Weights of a small GPT-style language model, trained from scratch on English Wikipedia: 6 heads of 32.
Each number is 128 + 24 x the weight over its row's rms, rounded and kept within 0 to 255. Layers, rows and columns count from 0. The size above them is the row's rms in percent of the matrix's.

# layer 8 MLP down (transposed), 768x192, rms 0.136, rows 523-622, columns 128-159
size [110  97  94 108 107 101 100 107 104 105  90  97 102  98  99 103 108  94 101 103  97  85 105 112  97 107 112  99 104  95  94 106  94  24  95 103 106  98  24  98 101  97  94 109  90 102 105  22 116 102 122 102  26 100 107  98 107 105  95  98 114  92 106 100  98  98  91 112 106 106 101 103  99  19 103 101  23  93  97  97 103 105 113 107 102  96  99  93  92 102 108 107 105 111 111 108 105 104  96 104]
[[116 152 187 142 128 149 120  87 180  51 133  91  91 124 144  70 161 138 123 146 132 119 124 155 136 154 129 120 106 138 102 164]
 [132 130 131 101 148  98 114 116 110 132 110 119 128 125  90 146 116 116 106 147 117 113 135 135 154 124 147  69 119 128 145 137]
 [129 133 122 156 142 131 132  89 168 111 106 108 133 153 111 119 117 119 186 173 140 144 117 162 154 118 159 136 124 154 107 158]
 [156 109 120 137 155 127 134 144 128 150 171 149 145  95 160 104 113 156  94 117 159 112 143 152 138  83 140 127 129 109 119 140]
 [104 136  76 117 166 159 153 146 151 135 119 149 158 122  88 133 168 135 114 101 119 133 116  97 168 116 126 125 116 156  92 137]
 [121 120 112 169 135 138 137  95 153 100 106 111 121  97 106 123 124 130 102 154 111 147 130 118 100 171 100 138 142 112  64 140]
 [138 138 134 130 100 103 119 140 138 131 104  80 107  74 109 149 105  94 147 141 128 120 186 128 135 124 139 149 115 134 129 115]
 [156 112  92 119 139 100 147 128 127 146 105 109 115 133 124  76 107 127 131 121 122 124 153 109 177  88  96 118 139 141  79 103]
 [133 105 132 104 120 171 112 124 135 147 139 120 122 100  92 104 185 157 124 107 154  99 127 109 110 112 128 162 162 121 142 135]
 [141 166 122 122  75 137 132 127  84 113 108 113 101 171 118 123 139 153 163  84 146 134 147 134 113 127 106 175 121 115 139 101]
 [140 145 128  94 116 132 145 101 152 161 133 107 124  97 160 138 140 130 145 128  92 123 137 142 113 138 145 124 119 222 141 145]
 [163 165 136 125 129 143 103  95 122 132 151 123 110 119 114 144 143 164 106 155 131 150  97 136 136 127 147 122 111 137 147 118]
 [151 130 154 162 125 121 134 168 121  87  80 108 136 103 142 126 101 125 103 129 152 139 138 127 143 156  89 128 143 140 136 121]
 [151 167  86 124 110  87 136 125 125  92 103  63 124 115 151 147 127 112  90 139 171  99 125 144 132 145 133 149  97 123 123  94]
 [162 134 124 122  93 116 167 122  91 147 120 101 143 132  99 152 139 100 135 103 123 103 138 134 166 158 118 109 187 153 127 100]
 [121  94  91  75 137 124 142 124 155 117 114 117 135  97 149 145 107 116 108 144  74 158 126 154 101 132 133 112 188 159 139 113]
 [145 119 164 104 146 113 133 135 101 151 158 126 168 158 135 158 162 141 133 129 119 159 119 115 100  93 118 146 131 159  93 135]
 [133 117 147 125  98 112 165 116 126 123 101 113 139 106 145 122  93 132 114 123 172 129 127  96 162  94 108 102 104 133 138 177]
 [163  95 157 108  80 126  75 132 120 141 154 100 119 129  92 141 155 146 160 164 138 133 162  95 137  99 134 149 114 112 121 131]
 [119 110 117 113 141 125  93 104  92 150 104 136 135 135 101 147 115 211 141  95 115 158 142 143 177 129 114 129 135 147 135 143]
 [145 127 112 149 133 101 125 124 123 141 119 118 131 151 123 122 134 105 181  98 136 165 174 151 117 126 141 133 161 144 101 134]
 [102 113 188  96 118 151 116 132 148 167 141 175  99 138 139  93 106 139 136 139 139 112 142 115 134 148 180 121 166 106 165 146]
 [144 142  95 172 110 130 113 170 170  89 100 115  88 130 127 122  92 141 134 107 144 145  97  72  70 147 115 147 115 164 100 174]
 [133 129 160 118 182 141 115 141  87 124 131 179 136 130 133 137 125 127 115 133 127 134 137  89 144 114 152  81 110 116  86 102]
 [100 114 105 112 129 115 154 154 116 133 118 120 151 117 148 130 143 102 152 109 128  80 116 164 169 167 154  97  99 100 130 117]
 [129 121 148 108 120 104 134 130 164 116 127 168 120  84 143 135 127 118 142 126 155 104 118 134 155 101 118 125 122 130 141 113]
 [135 153 169 149 151 108 130 153 121 110 107 109 159 117 141 103 176 105 125 139 113 117 122 108 137  99 144 138 103 157  92  94]
 [111 119 148 103 129 131 130 114 130 117 122 117 133 106 122 171 156 177  85 109 121  83 149  95  80 158 110 126 153 105 100 174]
 [158 117 139 142 132 121 134 126  74 121 113 147 131 141 105 112 125 136 129 140 122 146 133 155 168 169 150 126 135 115 129 140]
 [155 142 153 128 143 120 129 170  96 117 132 123  75 154 143 114 133 112 158 132  82  87 121 106 132 145 132 130 145 145 121  85]
 [139 160 139 117 142 101 150 116 115 127 103  90 125 151 124 140 105 128 118 190 136 177 126 119 134 127 109 123 158  94 114 103]
 [141 102 142 127 157 146 110 155 131 102 136 103 122 145 136 157 163 137 129 106 158 158 136 149 113 125 138 137  98 136 124 158]
 [127 199 124 170 111 100 148  92 123 158 136 110 127 151 105 145 182 141 123 114 108 116 103 155 139 137 128 164 169 188 184 117]
 [127 120 161 122  99 118 149 137  99 128 116 122 103 147 148 125 152 139 146 139  73 134 123 142 159 123 156 100 143 123 117 131]
 [118 137 126 148  96 106 111 142 165 108 132 121 154 131  89  87 155 102 113 149 117 110 105 142 141 130 103 109 101 141 134  92]
 [127 139 140 146 131 126 150 113 147 146 126 114 156 139 108 155 159  91 122 158 113 132 153 137 142 114  81 130 142 134 135  84]
 [112  79 151 130 152 103 106 152 144 161  87 153 136 135 126 154 171 127 121 125 150 129 156 112 111 139 149 144 108 133 144 130]
 [117 178 138 124 126 112 143 135 107 127 184 147 141 130 119 148 131 115 142 178 108 116 119  93 121 143  97 172 123 125 191 130]
 [ 91 107 134 132 134 153 148 126 117 126 141 103 141 147 165 152 175 150 178 111 149 154 113 140 114 153 122 174 156 155 120 145]
 [161 148 151 125 163 155 134 145 153 159 116 171 126 164 162 125  87 141  88  89 123 105 126 134 162 133 101 134 120 138 121 121]
 [127 120 116  97 140 127 126 127 142 117 135 142 131 121 136 161  78 114 171 128 147 141 125 164 140 174 114  86 144 142 161 172]
 [162 150 147 156 144 108 177 156 131 114 182 138 155 123 136 143 188 171 168 161  95 120 137 100 105 104 138 118 154 139 122 111]
 [132 153  93 155 153 155 122 142  61 130 130 160 141 150 158 180 136 122 123 111 130 156 110 115 180 138 137 113 189 161 128 117]
 [ 84 156 123 139 155 110 128 123 153 128 167 142 152 100 119 154  87 101 136 115 118 104  98 102 132 147 125 122 128 103 112 138]
 [142  94 168 138 108 106 148 116 136 135 140 169 119 107 131 158 175 127 139 128 118 111 129 111 122 127 119 108 140 158 128 119]
 [142 186 112 161 150 122 140 139 163 154 115 137 155 113 104 121  73 154 123 109  89 145 151 126 122 117  89 110 161 157 141 146]
 [110 107  48 134 132 151 133 150 122 128 130 121 138  98 126 158 101 153 150 132 116 130 140 110 123 103 117 173 115 125 154 154]
 [130 100 134 106 178 143 185 124 152 147 124 142 117 116 136 155 129 117 147 102  86 131 125 107 161 139 119 136  65 157 151 112]
 [135 167 115 170  86 128 152  88 103 157 156 117 132 154 127 127 148 151 117 102 115 123 110 129  76 139 104 166 150 190 118 149]
 [136  96 163 140 140 101  84 155 152  85 134 137 161 137 114  58 117 137 134 111 127  96 143  82 133 155 165 138 130 143 155 170]
 [121 160 126 119 195 109 103 105 127 130 127 107 121 103 107 125 112 100 157 153 111 158 131 103 122 144 158  84 184 168 116 134]
 [133  87 161 138 160 123 105 135 129 126 135 154 137 125 134 144 112 133 119 127 125 118 184 128 123 113 127 129 128 151 151 116]
 [134 114 121 108  92 106 101 119 155  91 102 160 132 113 133 124 145  88 115 145 117 119 117 151 122 163 126 112 150 142 123 120]
 [166 106 155 141 133 126 129 184 169 138  90  80 130 112 136 109 133 126 157  94 143 100 145 127 162  89 125 178 125 110 166 128]
 [115  87 157 136 100  68 175 152 127 153 115 127 121 145 115  99 135 156 120  89 121 146  93  95 131 187 132 114 128 101 129 148]
 [119 144  86 148  98  92  76 116 126 131  78 113 131 107 119 193 139 131  93 161 107 163 109 105 141 106 109 145 189 120 156 109]
 [165 140 138 170 112 147 121 109 139 162 116 160  89 126 118 120 140 137 154  89 124 140 200 141 135 154 117  95 136 151 126 127]
 [141 181 138 170  97 150 128 144 162  94 101 140 130 128 170 120 126 138 138 138  99 112 128 108 122 111 193 118 139 144 109 120]
 [120 157 126 148  89 118 136  91 156 139 139  68 130 131  94 170 125 156  96 122 155 168 124 109 152 148 129 139 152 155 139 144]
 [121 134  92 123  96 127 107 173 146 125  73 105 153 159 155 178 127 150 136 122 154  89 159 121 107 147 143 124 117 139 121 184]
 [116 127 113 142  63  55  91 134 129 104 143 129 142 158 145 127 107 100 114 135  81 160 118 109 136 141 113 152 143 134 155 125]
 [137 140 130 129  93 104 121 134 108 112 123 114 122 114 113 147 129 149 133 146  96 115 136 113 135  91 149 113 118 107 161 133]
 [115 161 155  88 137 136  97 109 108 116 100 122 130  91 112 154 158 119 173 135 142 162 115 108 120 127 141  70  85 163 128  99]
 [133 127 175 142 141 144 160 123 131 133 132 128 139 140 113 148 119 122 109  95 133 109 144 135 141 101 100 141 120 132  98 116]
 [106  69 104 112 185 147 147 146 127 132 120 108 171 136 164 152 117 181 119 132 151  95 127  93 141 116 107 122 157 172 103 126]
 [143 103 114 157 111 107 132  95 106 124 160 136 143 126 106 119 141 142 126 131 150 150 109 119 127  79 129 141 118 116  98 101]
 [127 139 145 103 133 134 111 147 133 147 130 122 128 119 141 134 164 136 166 168 164 170 149 126 114 124 122 154 163 116 146 133]
 [121 182 156 152 116 132 106 119 105  95 125  94 104  90 142 164 152 150 111  57  80 119 154 114 114 115 168 141 107  77 101 121]
 [117 167  76 111 101 112  96 159 146 128 124 108 133 119 136 104 133 122 103 119 159 167 174 101 100 147 140 143 113 146 134 137]
 [176 121 101  82 135 109 139 150 165 105 153 114  94 153 154 147 104 112  63 148 119 160 136 164 116 102 121 112 104 138 103 127]
 [155 113 141 161 112 127 124 184 150 131 141 146 134 182 149 141  97 173 129  86 183 128 147 125 138 151 150 132  92  86 120 107]
 [122 128 137 103 171 114 143 129 128 121 103 134 113 114 158 122  92 114 123 161 144 101 111 113 116 112 132  81 167 130 113  84]
 [163 128 153 105 104 116 123  90  95 158 166 125 109 110 140  53  87 136 132 115 155 127 120 113 136 103 143 125 113 159 128 127]
 [132 148 132 110 122 106 150 163 135 110 136 188 131 145 109 179 164 122 127 126 111 109 118 124 130 155 125  83 131 152 159  92]
 [138 109 132 208 126 120 175 106 129 109 124 130 143  76 119 120 171 113 142 143 129 116 141  79 106 131 150 104 137 109 140 129]
 [137 114  87 117 140 143 138 128 146 147  78 107  83  84 146 150 109 102 148 144 159  97 165 155 126 142 105 134 140 102 110 149]
 [138 125 142 158 135  88  89 168 129 117 113 104 142 124 132 165 128 116 135  84 158 165 172 138 113 115 132 130 136 120 150 139]
 [152 179 106 119 148 118 111 114 102 105 135 138 138 117 107 163 145 144 130 107 139 139  74 150  85 120 139 134  79 116 108 147]
 [138 142 125 166  99 143 130  91 107 120 139 142 116 123 151 138 148 153  85 145 137 143 193 122 113 108 176 131 105 107 139 106]
 [133 137 139 130 119 106 148 100 143 134 105 121 102 100 106 113 123 116 140 117 100 111 127 161 144 130 108  99 166 175 143  66]
 [142 126 145 119 102 125 124 124 158 138 112 120 116 152 141 119 129 128 117 107 155 103 180 122 159 118 124 133 114  98  97 102]
 [111 170 142 108 154 127  81 121 106 164 132  97 107 135 143 140 124 124 111  88  85 123 202 175 133 130 130 154 176 120 126 170]
 [122 138 108 154 121 132  89 126 138 131 124 114 120 116  95 145 154 130 122 121 148 124  98 135 106  98 111 125 109 145 188 132]
 [131 106 142 130 136 130 117 163 100 131 111 132 113 134 136 119 178 109 142 113 129 140 145  84 110 148 132 131 126 159 147 190]
 [112  93 119 109 136 132 109 109 128  80 126 162 133 157 121 168 123 138 193 184 120 158 114 113 194 140  90 145 156 161 134 145]
 [166  83 133 121 133 125 113 133 141 102  77 134 105 113 132 151 135 123  88 186 166 122 130 134 147  95 137 133 143 147 161 135]
 [ 89  90  97 111 126 115 146 164 147 110 100 111 103 152 154 127 115 134 129 136 150 141 159 125 134 156 135 174 129 104 173 106]
 [147 132 135 147  99 148 131 102 158 128 164 119  92 127 119  67 101 181  97 121  99 165 138  98 112 158 118  93 106 140 111  85]
 [143 110 126 111 101 172 149 137 130 171 165 104 118  98 145 103 141 149 101 168 101 151  94 157 113 128 119 122 147 133 159 106]
 [117 151 146 129 113 173  97 136  99 136 101 110 103 120 124 144 167 117 113 128 144  86 147 119 145 132 166 167 132 158 134  81]
 [178 135 136 149 157 128 167 161  67 157 100 163 161 171 123 127  96 157 112 146 126 120  81 128 128 126 160  95  96 128 133  86]
 [101 132 138 102 116 153 127 121 119 131 147 143 113 142 116 153 150 115  94 135 134 122 155 109 151  97  99 117 139 145 120 125]
 [119  87 117 145 146 106 132 141 124 122 142 137 140 114  91 145  99 120 131 136 104 126 139 164 139 125 146 120 118 127 129 139]
 [ 75 129 129 151 138 141 140 133 107 111 167  88 107 115 129 114 128 162 141 127 119  95 122 115 147 138 114 151 151 146 121 158]
 [145 135 110 154 144 157 139 123 145 128 193 139  98 107 150 115 130 132  82 112 145  91 149 151 140 109 137 134 125 165 143 161]
 [131 130 127 163 123 136 150  99 137 125  67 123 143  74 172 131 115 136 119 153 125 143  97 137  88  80 140 170 120  98 173 109]
 [110 106 165 103 136 147 140 121  85 142 120 129 116 159 129 158  88 103 164 130 128 141 101 118 139 150 106 156 160 100 128 128]
 [169 130 134 163 112 153 154 120 131 138 104 119 154  91 133 116 164 138 153 150 114 148 114 106 159 177 119 152 167  80 153 119]
 [153 124 132 112 148 125 144 140 143 126 133 166 127 101  99  93 105 123  96 127 168  96 183 142 115  91 131 115  98 110 150 125]
 [146 106 154 137 116 155 147 119 133 127 140 127 101 103 129 132  99  90 110 133 153 137 123 145  93 130 182  89 106 109 197 101]]
# layer 8 MLP up, 768x192, rms 0.143, rows 524-623, columns 128-159
size [ 99  93 111 110 101  97 109  99 106  86 100 102  99  99 101 110  97 102 103  98  90 108 111  97 104 116  96  99  93  95 105  90  31  99 104 105  95  27 101  98  98  90 104  86  97 106  24 136 102 118 101  29  99 104 100 104 102 100 106 111  94 114 101  96  92  99 113 106 102  98 102  95  25 106  97  26  94 101  96 101 106 107 104 100  95 100  92  97  97 113 109 103 119 109 110 101 103  97 101 106]
[[145 113 122 104 139 162 109 142  95 131 174 121 105 111 101 117 116 114 151 140 118 165 134 103 165 157  94 146 102 130  98 131]
 [156 105  97 142 139 127 130 151 137 116 112 111 133 130 147 152 108 155 154 105 148 156 112 129 120 119 132 156 165  72 134 104]
 [101 109 110 119 135 132 115 130 129  81 149 108 122 135 140 124 130 138 106 149 152 169 117 179 124 185 107 102 112 156 131 107]
 [143  89  96 119 158 158 131 132 130 161 153 133 146 144 107  96 123 134 118 116 149 162  96  90 153 106 161 176  90 137 129  94]
 [128  79 129 129 148 115 112 131 131 158 162 121 109 118 114 137 144 127 154 154 122 155  89 106 119  96 117 140  86 131  76  66]
 [140 141 117  99 116 152  74 100 136 138 144 161 122 134 152 116 111  96 132 128 106 115 157 114 126 134 137 159 104 145 113 104]
 [130 125  73 136 134 149 115 170  99 129 103 132 108 131  97 106 114 113 113 159  93 162  93 159 141 111 129 129 117 137 104 104]
 [137 160 145  81 115 174 139 106  98 146 150 107 122 121 135 142 114 133 174 150 111 138 101 159 145 100 105 164  98 142 120 143]
 [113 136  96 138 161 143 143 114 147 167  87 102 135 135 110 156 105  83 105 121 131 133 122  88 148 103 109 123 167 125 162 121]
 [130  77 150 144 145 154 131 133 149 111 122  73 151 146 135 126 117  91 139 143 120 118 136 180 113 155 122 124 127 134  94 106]
 [ 95 174  73 139 164 121 125 123 143 161 150 115 135 136 139  85 132 141  91 115 147 140 139 157  98 143 158 108 132 170 142 143]
 [117 155 116 158 172 154 129 145 116 114  99  78 182 112 140 129 158 101  98 116  79  82 134 140 108 115 135 147 142 131 141 113]
 [147 149 119 149 121 134  95 130 134 103 145 111 124 144 123  95 110 151  95 124 118 155  94 118 147 121 156 129  96 100  99 135]
 [149  91 123 129 132 139 138 140  99  92 144 110 133 129  91 148  93 133 130 139 140 136 117 128 152 105 138 122 160 150 118  86]
 [161 119 134 119 178 115 124 179  69 127 161 110 131 162 196  95 133 104 104  99  93 124 120 125 122 133 146 171 126 101 162 160]
 [129 149 124  90 136 152 106 122 100 132 134 144 163 128 154  94  95 120  67  94 133 110 149 186 104 132 101 204 136 152 109  77]
 [133 138 135 120 125 130  96 105  71 125 127 142 127 101 142 125 123 121 120 133 112 132 104 125 169 129 165 145 140 116 117 123]
 [137 119 145 131 131 110 129 172 133  68 134  98 169 103 133 109 111 127  77 136 135 151 112 150 109 135 152 128 126 163 181 121]
 [126 146 107 154 155 170 115 133 101 114 133 138 144 158  92 111 138 132 147 131  84 159  98 131 120 104 123 117 135  87 173  94]
 [106 149 101 125 180 142 147 137 121 135 156 144  70 147 113 110 143  79 151 133 135 110 124 146  88 103 131  82 134 114  74 137]
 [167 145 139 138 148 114 134 118  92 148 178 138 115 138  87 157 100 104 113 111 137 137 129 110  89 140  61 166 121 118 128 136]
 [141 125  67 129 124 136 144 115 126 139 134 142 113 121 167 120  58 130 140  95 108 107  71 164 153 100 101 142 165 123 127 100]
 [163 100 144  97 128 168 130 151 119 152 154 151 135 147 116 115 143  91 136 107  71 119 149 127 159 125 137 109 137 158 157  99]
 [140 118  74 141  98 195 106 154 128  99 115 151  92  98 110 102 110 115 106  81 122 128 139 158  88 108 103 117  97 120 137 144]
 [157 122  98 133 129 139 164 156  66 121 141  86 137 130  95 119 110 126 125 118 116 117 104 152 140 118  95 154 129 152 115 150]
 [143 104  99 122 120 126 150 146 116  90 143 125 115 118 162 156 154 120 117 120 152 120 116 160 113 126 139 142  59  69 142 150]
 [153 137 126 114 166 144 108 168 153 133 116 139 119 139 138 119 117  72 136 135 110 108 124 141 104 108 147 144 128 134 113 154]
 [181 137 136  76 161 164 132 150 155 101 113  96 147 115 132 142 127 152 126 105 172  99 138 165 103 112 146 136  82 121 154 130]
 [165 117 125 105 105 156 152 134 117 133 124 104 132 148  60 154 143  78  99  98  96 102 122 166 154 142  86 204  89 128 149 128]
 [152 114 152 138 155 117 151 123 124  95 104  19 159 145  72 132 133 116  86 124 139 130 109 164 102 152 145 125 154 102 141 139]
 [116 139 148 103  98 124 145 102 115 144 131 130 125 156 149 152  85 133  88 163 121 136 100 129 107 112 139 157 103 156 132 101]
 [149 101  87 131 135 188 137 136 109 119 146 129 142 123 156 133  86 131 156 145 142 131 122 140 117 123 112 135 157 110 148 163]
 [127 100  89 107 141 134 147 126 112 112 150  86 153 128 112 103 108 103  86 126 129 173 106 136 114 116 120 162 101 104 115 103]
 [138 125 125 119 133 113 123 128 113 146 145 138 108 115 102 156 135 124 111 167 132 146 144 132 107 142 118 171  57 105  88 103]
 [116 128  98 131 130 117 128 131 131 117 136 120 119 105  68 100 101 144 104 151 176 186 128 139  94 117  87 170 154  79 109 123]
 [150 123 126  84 135 144 176 170 103 132 116  89 119 131  70 154 111 102  96 114 123 145 135 136 121 135 105 178 150 115  94 138]
 [149 125 135  86 110 115 153 112 107 171 122 103 101 136 146 115  75 108 127 100 155 105 144 129 121 104 141 107 126  82 105 125]
 [127  96 107 122 149 170 122 171 106  99 137  95 141 147 129 124  86  89 101 101 134 158 121 143  92 123  91 150  97 116  88 109]
 [136 121 128 116 114 112 103 141 115 140 107 136 146 126 101  78  84 140  73 137  97 125 108 122  81 158 148 165 131  71 137 150]
 [116  89 109 100 136 168 156 137 134  92 141 134 110 143 104 133 127 139 156 127  91 130  91  90 165  75 151 132 106 112 180 123]
 [120 157 134 105 157 130 105 101 106 142 145 136 107 128  99 143 133 128 139 108  97 198  79 176 179  94 105 134 127 145  83 146]
 [ 87 153 130 165 127  97  97 137  82  96 120 130 133 118 126 100 120 150  83  99  89 168 123  97 117  92  94 147 158  90 134 155]
 [ 84 128  92 158 186 116 109 114 126 111 145 126 123 134 114  78 116 125 143  90  79 191 145 134 142 120  99 117 154 157 157 126]
 [138 102 143 150 135 135  57 131 121 119  89 154 150 172 156 151  98  45  91 113 133 144 102 138 149 132  92 142 154 127 129  62]
 [110 136 114 122 133 102 122 196 113 118 124 131 143 131  93 107 134 122 128 135 118 173 133 144 137  97 116 132 136  70  98 136]
 [142 101 100 136 121 131 121 107 143 106 171 111 120 138 137 155 102 142 115 129 154 142 144 106 154 128 105 123 143 127 124 133]
 [105 135  89 137 165 145 140 145 116 104 159 109 133 124 152  96 120 101 104 123 121 171 116 133 120 151 113 128 109  89 102  90]
 [146 122  97 146 116 109  98 139 133 137  97 113 143 132 118 139  89 129  91 140 109 182 127 123 118 105 103 145 121 156 150  86]
 [103 129 133 114 145 127 162 116 114 158 136 135 107 126 162 140 125 117 125 113 116 100 109  82 153 127 116 124 138 106  83 135]
 [138 172 103 111 148 128 152 136  97 119 126 144 136 118 145 135 121 140 134  66  73 137 125 152 131 119 139 120 155 141 122 157]
 [160 124 111 120 116 150 116 106 127 149 125 113 177  94 136 116 137 115 140  46  89 150 160 199 107 139 127 125 133 156 119  77]
 [127 130 101 126 124 133 126 130 111  80 106 102 141 137 123 109  98  74  84  86 111 130 128 153 114 139 123 122 152  89 122 115]
 [124 149 127 125 121 119 124 116  99 135 170  89 158 160 110  90 130 111  89 125 116 141 136 120 162 144 162 105 119 118 120 140]
 [149 146 126 102 107 130 147 197  98 155 148 116 100  74 127 113  99 154 171  90 121 125  97 138 142 132 114 114 123  98 100 137]
 [127 130 137 128 169 117  91 144 165 128 113  73 140 133 146 130  96  87 108 130 138 133 102 125 112  65 112 136 127  95 111 153]
 [107 110 132 142 145 147 130 184 109 166 104  95 115 124 100 124  62 117 161 157 119 137 109 167 105 140  74 123 115 160 125 114]
 [129 119  91 135 106 161 152 139 139 128 169 129 114 145  97 167  92 134 140 150 126 147 104 123 107 163 157 148 138  84  82  99]
 [ 89 124  69 113 173 133 120 132  94 143 110 138 142 117  87 152 115 144  97 103 143 136  91 143  87 143 111 132 118 113 151 131]
 [120 110 147 152 149 101 131 131 143 109 155 120 122 165 110 106 135 124  97 121 121 171 133 110 162 114  81  83  94  82 142 127]
 [123 164  91  94 176 140  94 164 106 148 142 113 157 149 136 127 157 107 118  93 105 112 109 135 107  94 142 127 108 111 111  84]
 [128 156  96  90 126 110  94 138 139 159 117  93 134  95 144 119 128 125 145 133  97 147 117 152 161 176 185 107 130 135 103 114]
 [139 131 123 167 171 189 117 146  89 134 169 146 112  97 119 124 105 114 129 114  87 105  83 148 138 143 132 124  93 115 125  68]
 [160 133 107 126 133 122 125 116 133 124 127 139 146 118  71 109  67  78 110 165 134 133  87 116 111 175 160 162 151 148 118 123]
 [132  87  81 126 109 166 130 102 114 124 141 145 103 114 132 129  95 116 127 144 105  99 145 155 129 132 118 134 136 108 127  73]
 [137 135 107  62 112 124  73 167 146 128 144 128 175  84  94 128 102 122 137 107 188 107 144 130 141 138 113 149 121 123 109 112]
 [110  99 132 140 171 135 140 147 118  99 110 120 157 143 112 119 141 120 121  85 149 172  88 117  88 131 109  98 100 116 133 110]
 [140 122 111 140 138 146 130 124 104 146 146 125 131  99 136  90  81 138 134 137 118 124 132 170 111 156 146 151 105 125 140 127]
 [156 122 100  77 119 153 108 175 115 138 101 142 147 128 114 124 148 121 127  91 136 136 147 106 118  91 132 141 114 148 132 141]
 [124 137  95 116 118 117 121 149 110 106  95 119 104 160 140 128 110 149 151 132 125 171  88 169 138 137  96 121 124 156  93 104]
 [119  70 118 151 122 107 108 135 120 139 123 140 100 132 120 126 147 123 163 123 164 129 107 128 116  85  89 123  98 131 146 156]
 [142 125 132 135 102 158 162 148 145 131 147 131 122 181 170 163 130 104 163 130 128 130 117 123 139 118  84 151  99 156 142  82]
 [101 149 147 123 122 111 100 117 156  67 133 128  82 123 173 116 151  92 152 149 131 133 126 172 138  98 119 144 135 150 110 119]
 [ 94  96 110 135 138 118  98 136  64  78 146  90 128 137 118 116 115  90 137 128 127 157 106 107 113 151 119 136 127 105 115  88]
 [121 135  92 145 161 141 112 141 130 156 130 146 138  89  69 146 119 118  83 128 146 149  86 134 115 120  76 133 145 123 114 128]
 [161 118  91 135 149 151 137 179 111 139 129  98 133 107 111 169 135  89 173 156 170 136  90  93  98 139 119 147 109 156  82  81]
 [ 80 126 131 118 168 169 155 161 131 136 146  74 132 154 122 122  73  80 109 115 116 138  98 117  91 122 107 157 134  93 117 132]
 [ 99 103 130 111 111 112 158 190 142 130 172 123 133 171 135 111 140 131 112 124 141 141 117  88 149 172 129 154  57 106 130 136]
 [ 84 157 145 124 141 117 118 137 145 113 159 149 133 164 157 102  64 108  58 137 138 165 114  86 167 161 114 117  95 118 148  90]
 [ 99 152 134 139 150 142 113 133  93  87  83 116 131 134  92 141 146 109 131  97 109 142 108 180 182 116  57 131 151  77 156  69]
 [168 120  70 156 120 152 109 112 146  85 121 137 136 138  76 158 113 111 115 137 141 131 132 150 121 117 106 160 122 128 125 109]
 [100  84 140  83 138 130 125 124 131 114 106 121 155 140 139  78 148 108 119 126 113 140 124 155 179 146 130 139 167 105  96 126]
 [ 89 119 157 119 186  77  98 149  88 112 109 120 148 153 119 118 138 118 100 135 135 119 115 129 131 158 177 148 124 116 153 100]
 [159  85  98 103 150 169  90 195 104 129 151 158 123 157  78 112 126 129 146 131 133 116  95 135  88 119  87 156  90 135  92  88]
 [171 175 144 146 144 142 129 141  80 105 126 154 136 120 139 113  96 131 122 102 133 127 150  83 101 161 162 136 148  73  76 148]
 [150 120 147 118 130 127 124 115  93 112 168 122 135 150 136 111 110 128 124 138 143 127 110 129 120 121  70 137  89 110 108 161]
 [111  90  97 154 134  96 110 201 103 129 161 142  82 126 132  95 126 109 135 139 150 111  70 119 111 145 102 132 151 115 110 134]
 [162 126 113  88 157 144 103 139 152  98 111 126  91 116  89 135 151 149 140 129 115 138 113 111 118  91 128 154 142 150 108 113]
 [144 116 118 134 130 139 127 192 128 133 107 114 154 105 135 112 104 134 105 134 149 148 110 110 154 129 125 148  81 148 122  81]
 [104  97 107 100 145  95 122 147 144 160 135 166 113  99 152 119  86  84 128  84 167 143 120 113 115 106 124 113  91 105 153 130]
 [ 95 152 129 142 144 156 147 163  90  89 145 137 178  91 159 106 159 123 113 114 129 195  66 158 152  97  94 136 137 101 148  94]
 [113 177 143 133 117 179 144 138  85 134  97 125  82 123 121 126 161 100  97 137 107 176 147 147 144 151 140 158 140 155 115 110]
 [157 126 106 110 150 115 153 128 136 120 130 160 145 133  75 121 148 162 107 100 108 128 110 137 165 162 116 170 100 143 123 107]
 [134 126 117 124 125 143  88 138  76 143 125 151 150 156 109  73 132 101 129 100 145 162 115 165 114 154 156  94 122 117 145 107]
 [172 144  95 128 198 123  73 165 111 131 128 124 153 140 121 138 156 140 131  60  98 129  97 137  89 107 112 145 133 112 152 115]
 [ 91 176 150  83 127 121 125 159 111 125 148 139 135 121 124 136 122 120 148 119 163 146 137 174 180 148 127 114 133 109 133 148]
 [141 106 129 126 102 117  65 136 127 107 120 110 114 153 142 140  72 122 127 141 129 108  94 101 174 102 169 171 145 112 104 123]
 [124 111 136 132 137 102 138 132 129 125 129 150 119 140 139  99  96 126 168 153 133 185 134 115  84 141 125 108 147  90 102 111]
 [ 69 127 112 116 149 132 120 155 107 118 118 126 110  90 154 165  85 119 139 109 142 122 130 129 126 176 130  97 105 137  90 119]
 [ 71 134 143  80 123 127  94 123 116 152 123 156 142 124 142 104  99 102 116  96 152  95 128 159 113 149 119 141 115 118 155 115]
 [127 156  91 137 126 175 134 180  97 115 129 140 146 126 149  83  92 123 134 115 134 132  41 129 137 144 158 131 134 117 146 148]]